Weights of a small GPT-style language model, trained from scratch on English Wikipedia.
Architecture: LayerNorm before each block, learned positions, tied embeddings.
Each number is 200 + 20 x the weight over its row's rms, rounded and kept within 0 to 999. Layers, rows and columns count from 0. The size before them is the row's rms in percent of the matrix's.

# layer 2 MLP down (transposed), 1024x256, rms 0.0591, rows 905-930, columns 192-255
099,189,222,211,216,223,175,205,190,205,207,174,187,189,223,190,209,177,188,236,212,178,216,176,220,211,228,171,198,209,194,176,212,216,188,197,180,190,215,199,186,227,204,209,191,219,153,246,192,231,217,178,216,194,206,185,152,176,214,255,226,180,206,210,211
097,200,176,211,195,182,157,195,166,225,193,164,187,184,179,203,220,191,205,197,189,198,197,179,206,205,167,198,180,211,165,192,219,200,153,187,229,172,182,200,196,206,213,176,194,203,205,197,229,179,207,179,196,195,185,192,219,208,184,173,223,194,223,216,185
095,206,193,201,230,200,175,203,217,201,216,209,179,201,192,211,201,177,174,198,219,199,200,185,191,232,261,160,201,211,199,239,235,201,237,186,202,191,171,179,237,212,186,187,239,211,180,249,218,197,207,221,200,192,188,195,151,185,199,193,193,205,192,203,236
105,173,194,193,200,187,166,170,189,184,224,205,206,224,182,181,199,205,191,183,206,189,173,235,210,223,221,219,208,203,198,180,192,202,208,189,196,168,214,202,200,171,229,213,220,165,195,208,186,236,178,199,168,197,215,182,182,193,211,221,225,248,201,228,170
097,211,209,206,236,205,231,179,180,245,205,233,202,203,203,214,201,163,202,229,219,175,151,171,218,235,210,271,218,170,230,213,221,221,177,227,209,174,203,223,213,189,201,202,210,188,205,194,191,210,186,196,224,191,198,213,208,211,253,179,182,198,196,198,175
096,213,221,193,227,204,189,223,198,187,217,169,201,207,178,228,209,207,158,188,189,225,159,202,181,194,184,211,220,179,183,189,192,186,195,185,196,201,194,180,185,206,196,182,251,172,207,189,196,197,207,208,214,170,228,191,227,241,182,176,200,207,209,226,170
084,201,178,214,195,194,183,197,222,209,227,190,185,204,216,217,169,215,200,224,216,194,179,182,190,206,186,181,192,196,209,192,193,239,233,203,193,230,214,224,198,195,185,217,203,188,184,197,188,225,174,221,240,200,208,210,186,214,177,204,185,208,158,175,191
141,217,196,184,212,211,216,210,177,201,199,232,202,210,217,180,160,177,241,188,166,209,186,195,211,157,213,231,193,197,241,213,216,189,198,182,205,225,177,221,215,195,244,202,213,167,193,191,178,187,207,177,177,193,159,186,199,188,204,193,191,188,202,184,206
091,237,184,198,228,210,204,234,178,201,178,169,177,174,195,188,205,185,210,202,187,202,216,223,223,219,212,204,188,192,193,180,228,223,201,205,195,201,197,185,204,227,215,250,224,200,192,215,190,198,192,185,208,231,183,220,186,184,209,204,204,211,203,195,230
094,191,187,191,205,226,160,224,180,172,201,180,200,200,154,244,195,220,223,229,184,193,185,212,156,199,188,248,186,189,182,228,186,188,166,172,204,205,198,161,225,206,160,175,222,190,179,172,200,187,172,180,198,223,212,180,219,175,189,176,200,206,229,180,222
100,240,170,179,198,213,206,233,214,184,177,184,209,144,211,227,207,189,253,211,218,196,234,223,199,196,177,216,183,205,190,181,190,221,212,195,193,199,181,188,187,217,207,190,219,205,220,210,205,164,199,188,149,195,213,190,185,241,215,208,188,195,203,242,169
093,200,228,175,210,170,150,189,206,209,190,206,194,204,214,203,202,193,192,216,170,240,221,255,211,185,216,208,207,188,192,222,205,245,196,183,203,221,199,237,180,202,183,199,183,220,187,197,166,215,195,215,189,208,187,183,235,197,194,190,165,213,190,211,212
123,224,253,211,209,213,179,180,228,233,198,166,212,206,212,219,179,240,207,182,179,206,186,188,165,214,179,209,224,195,160,216,188,176,169,227,223,216,192,207,210,219,189,200,221,225,140,211,204,223,201,174,160,219,206,198,210,197,165,200,167,179,205,220,204
109,199,180,229,203,197,197,181,222,195,201,208,226,223,181,155,211,191,178,199,198,181,184,142,217,185,185,188,157,161,177,205,207,218,202,227,215,204,191,156,235,153,197,192,209,181,210,249,196,231,248,191,206,196,214,180,196,203,176,173,207,173,208,185,195
098,191,175,198,184,214,201,189,196,156,213,203,206,208,206,186,198,207,199,204,169,202,187,212,158,186,178,207,211,191,197,215,220,197,165,181,228,210,177,212,189,192,191,206,207,149,191,216,216,199,174,187,189,215,187,193,211,215,186,175,166,164,187,164,198
093,190,223,232,190,173,210,207,226,219,174,241,211,206,212,193,196,216,208,202,193,220,197,206,216,178,183,220,235,158,183,188,216,190,204,187,227,199,251,168,187,165,223,164,226,219,200,184,176,217,198,211,168,206,216,200,201,193,198,195,245,224,181,190,185
104,180,233,173,208,177,152,220,195,178,162,215,190,185,195,215,183,221,173,202,195,194,207,172,214,155,205,206,226,180,185,209,193,206,195,217,216,215,185,202,198,184,196,185,197,239,216,202,214,188,248,221,161,183,202,180,185,195,187,262,168,198,189,172,199
105,228,224,215,164,209,209,188,170,185,209,207,185,205,233,199,153,188,207,178,195,193,205,170,154,180,218,225,177,206,220,182,172,221,173,185,199,175,177,177,195,178,199,217,219,169,199,221,183,175,226,158,130,212,180,210,192,232,212,198,181,188,189,206,180
100,185,176,206,189,190,181,169,183,220,161,191,224,197,203,246,154,172,196,195,154,182,207,254,182,222,177,202,201,193,235,228,153,190,218,173,228,224,181,205,213,175,195,230,203,181,185,236,221,144,219,200,220,187,171,189,189,221,186,200,224,214,195,187,199
100,201,198,208,198,176,186,197,196,174,240,201,203,199,191,173,215,174,194,212,190,184,188,232,238,200,176,173,236,216,219,150,190,178,234,211,225,191,231,220,238,226,190,198,209,182,200,191,193,208,199,182,201,173,231,222,204,186,222,211,191,203,194,191,222
096,211,175,180,187,196,202,196,206,188,213,193,190,222,185,186,208,190,166,234,181,176,166,237,184,164,201,193,207,214,169,190,202,204,185,211,173,233,214,178,246,160,189,164,221,205,231,190,164,221,224,233,208,198,176,215,192,157,202,194,172,223,206,204,208
101,213,191,189,178,197,210,202,188,179,228,178,175,203,195,169,214,209,205,226,181,202,186,202,215,218,199,191,211,197,201,222,228,206,228,193,208,186,253,201,215,208,199,213,214,196,208,224,207,160,174,210,229,239,220,213,239,165,212,204,231,195,219,224,227
100,209,196,189,207,225,193,202,183,215,185,214,179,218,207,211,199,237,173,212,205,208,214,195,193,208,234,183,168,196,209,199,209,192,208,200,218,217,195,203,214,217,190,181,220,158,190,194,200,182,209,218,197,218,214,185,186,195,232,197,226,208,195,211,205
094,200,210,181,201,194,218,215,205,218,208,195,190,210,196,166,205,199,188,191,212,193,223,172,198,184,173,241,181,200,174,199,163,176,196,171,211,225,198,190,205,192,181,221,176,218,179,199,200,184,185,159,212,189,176,188,207,219,219,227,186,202,237,171,194
102,156,184,172,180,208,207,237,180,218,188,194,194,231,205,195,187,202,191,222,222,232,197,235,213,196,213,198,189,173,179,191,169,211,203,186,188,191,206,204,228,192,188,200,183,213,209,211,215,160,193,182,189,223,213,178,204,199,181,207,179,202,204,204,204
103,210,192,171,201,187,221,165,171,171,220,177,194,247,220,229,230,197,187,193,190,222,188,208,200,201,225,158,181,175,205,209,195,192,193,176,201,203,196,191,226,158,176,208,186,205,211,193,188,193,197,184,194,198,210,219,195,203,204,224,130,199,259,193,200
# layer 2 MLP up, 1024x256, rms 0.0591, rows 906-930, columns 192-255
098,207,224,200,225,215,244,185,169,202,217,228,165,205,202,234,188,193,201,210,210,208,209,201,209,208,192,141,205,198,237,219,207,226,202,225,190,188,177,196,214,167,224,202,221,208,199,203,217,210,214,173,206,207,224,214,223,218,238,216,212,185,216,164,176
098,192,205,201,186,178,239,214,220,188,212,206,222,181,207,221,193,233,195,197,182,197,193,240,225,215,176,217,210,207,186,217,207,190,160,176,177,215,197,238,222,206,174,159,201,215,169,179,156,206,197,222,173,206,201,210,170,201,194,183,195,210,186,223,195
113,193,244,234,201,170,200,167,208,199,178,189,182,206,231,203,218,201,230,166,200,184,204,160,190,206,212,187,164,214,195,146,200,182,203,170,216,177,167,190,157,206,208,202,213,225,186,184,217,148,167,206,215,210,223,199,190,187,213,196,195,218,223,180,204
093,166,229,201,237,198,186,201,196,193,219,175,224,174,218,209,158,212,185,212,209,183,209,199,231,211,225,204,197,183,198,202,212,207,186,224,198,189,173,196,196,198,204,204,201,190,235,181,198,195,180,180,189,199,215,195,183,240,211,222,222,227,197,208,217
095,188,234,223,177,244,221,223,176,188,219,205,234,210,165,185,187,185,201,219,218,206,181,224,225,209,196,227,187,179,202,217,219,210,191,201,220,228,201,194,188,211,245,202,186,195,164,201,178,199,181,203,175,188,196,214,203,218,215,192,200,214,206,208,216
086,179,249,208,199,212,218,188,214,217,182,183,186,195,230,164,192,210,192,206,208,224,206,186,184,206,200,189,177,187,212,190,217,201,188,179,246,198,163,165,231,207,235,180,220,177,205,216,157,208,177,221,179,189,198,223,176,166,204,197,227,200,233,191,176
155,174,202,198,220,254,196,208,189,191,171,174,179,218,201,193,180,216,164,191,198,216,176,213,222,177,228,195,189,189,187,199,165,186,182,205,201,197,223,208,198,176,186,191,218,211,190,213,181,217,202,211,199,172,208,176,219,238,208,217,163,206,236,218,215
099,218,180,215,173,198,200,197,183,197,208,226,213,172,205,200,217,206,215,167,205,244,191,198,175,200,216,177,187,185,196,192,191,203,201,212,188,197,197,207,203,216,233,185,161,213,235,208,229,208,212,219,188,223,174,236,229,203,232,220,186,184,203,204,241
096,226,237,221,222,152,230,211,205,186,195,213,227,169,239,214,204,169,203,197,204,213,183,188,223,221,166,201,213,211,190,229,147,191,190,207,218,208,224,174,178,184,181,228,176,209,200,188,226,203,218,241,211,225,153,181,203,186,188,186,214,199,186,209,227
091,209,212,199,183,191,200,208,207,187,188,207,224,188,186,211,157,235,217,198,177,216,194,173,187,185,177,198,212,187,159,176,176,174,182,233,201,208,196,196,189,193,213,194,197,198,227,204,186,202,196,221,193,184,216,217,210,211,221,198,204,205,201,187,191
092,203,177,189,202,185,142,210,148,201,192,219,203,206,175,197,221,209,213,189,163,191,163,206,196,201,199,198,187,198,170,210,210,243,187,187,180,225,189,222,170,174,197,213,198,197,194,181,173,211,201,198,180,180,232,206,212,223,178,234,201,206,199,235,211
121,183,193,214,198,217,215,200,212,216,239,183,151,196,217,206,188,215,195,184,206,204,190,190,220,199,205,218,213,216,206,194,205,189,195,205,183,235,196,193,226,144,146,173,209,168,166,209,146,178,200,207,200,203,197,185,194,190,234,147,203,183,173,231,180
112,204,217,176,168,194,193,195,170,194,214,196,212,227,139,192,203,192,210,222,189,208,175,163,205,216,217,188,191,202,198,202,198,237,203,176,180,221,195,191,206,195,237,215,209,198,206,177,184,185,208,225,224,210,230,210,209,222,207,216,186,246,206,196,232
100,199,214,214,211,196,212,229,186,225,191,184,185,191,207,225,216,249,181,199,155,199,194,187,183,195,223,219,191,168,226,182,174,225,222,197,195,202,240,182,175,207,221,174,203,216,184,209,186,200,195,211,208,184,240,182,204,211,197,230,226,216,246,188,219
110,215,202,243,183,201,230,200,204,196,209,215,191,170,173,204,191,211,193,196,168,225,213,218,187,197,209,192,188,194,206,199,204,198,204,168,169,166,156,230,219,199,171,188,202,196,195,195,175,211,210,222,233,238,218,224,167,184,199,222,194,189,225,185,186
100,225,193,160,215,180,197,210,220,164,210,180,220,193,210,200,217,212,214,160,208,181,211,166,200,206,189,206,246,209,199,221,188,189,195,228,175,199,187,172,194,214,162,219,160,196,201,184,187,170,212,191,228,234,240,192,202,210,211,216,231,175,200,199,214
122,169,234,178,195,189,180,206,232,248,193,192,161,192,174,210,180,179,222,184,193,214,184,182,229,199,193,229,205,189,211,195,207,182,213,215,200,202,207,230,183,180,206,192,202,167,209,244,187,222,208,201,240,176,190,182,182,205,221,218,201,229,205,178,186
094,166,184,197,207,227,213,193,234,220,247,209,204,192,182,218,197,215,187,196,205,236,191,189,219,185,231,182,206,166,160,156,190,185,197,202,181,206,190,194,200,199,235,182,209,186,228,218,210,207,198,229,230,188,217,233,185,199,203,200,205,235,210,218,200
106,190,192,181,187,226,223,217,202,192,161,214,163,164,169,217,168,211,161,194,212,197,178,221,185,169,192,213,208,197,210,171,182,193,207,189,221,184,190,199,222,226,185,188,216,198,202,181,201,220,178,195,182,196,234,236,190,195,196,198,223,205,193,192,195
092,197,212,205,176,196,206,188,177,197,206,192,207,200,204,227,215,139,204,249,194,201,239,168,216,229,167,252,201,192,199,190,195,175,206,188,159,188,216,178,161,209,213,193,164,206,223,228,229,200,212,195,207,210,178,194,171,182,178,225,205,190,191,168,189
109,175,235,237,216,214,204,189,199,246,203,217,158,182,198,198,217,156,188,152,189,189,206,212,201,196,215,191,231,219,206,207,195,191,197,196,200,202,168,175,175,209,208,200,195,195,241,177,177,208,222,234,195,203,182,182,204,175,212,220,168,215,201,225,216
095,205,232,225,217,189,185,198,178,209,218,190,177,153,181,178,189,171,213,203,217,211,182,200,194,196,193,191,175,209,220,230,211,166,202,219,167,210,180,174,224,176,232,208,197,192,206,194,179,190,177,184,205,240,205,216,236,207,217,201,220,224,185,183,196
096,185,208,216,170,199,196,216,186,161,189,209,183,235,195,194,181,198,184,171,171,210,197,146,198,175,262,175,211,191,209,211,197,193,221,206,210,204,192,200,215,221,219,198,196,155,193,182,182,206,226,233,216,226,221,199,189,194,186,203,213,192,215,176,177
099,205,192,191,204,197,201,205,212,158,203,179,208,189,179,201,206,138,199,223,225,245,189,206,214,195,191,203,155,205,206,218,189,206,174,185,194,187,196,186,214,182,186,211,187,212,228,222,183,176,211,223,188,225,195,215,228,207,158,193,182,184,241,167,187
093,161,193,201,192,169,212,220,209,217,216,208,189,200,160,199,190,190,216,209,207,206,212,194,209,183,186,211,194,204,194,230,200,178,227,194,205,185,199,194,202,170,195,207,222,176,193,224,197,225,246,171,242,190,169,192,191,195,200,212,206,225,200,223,182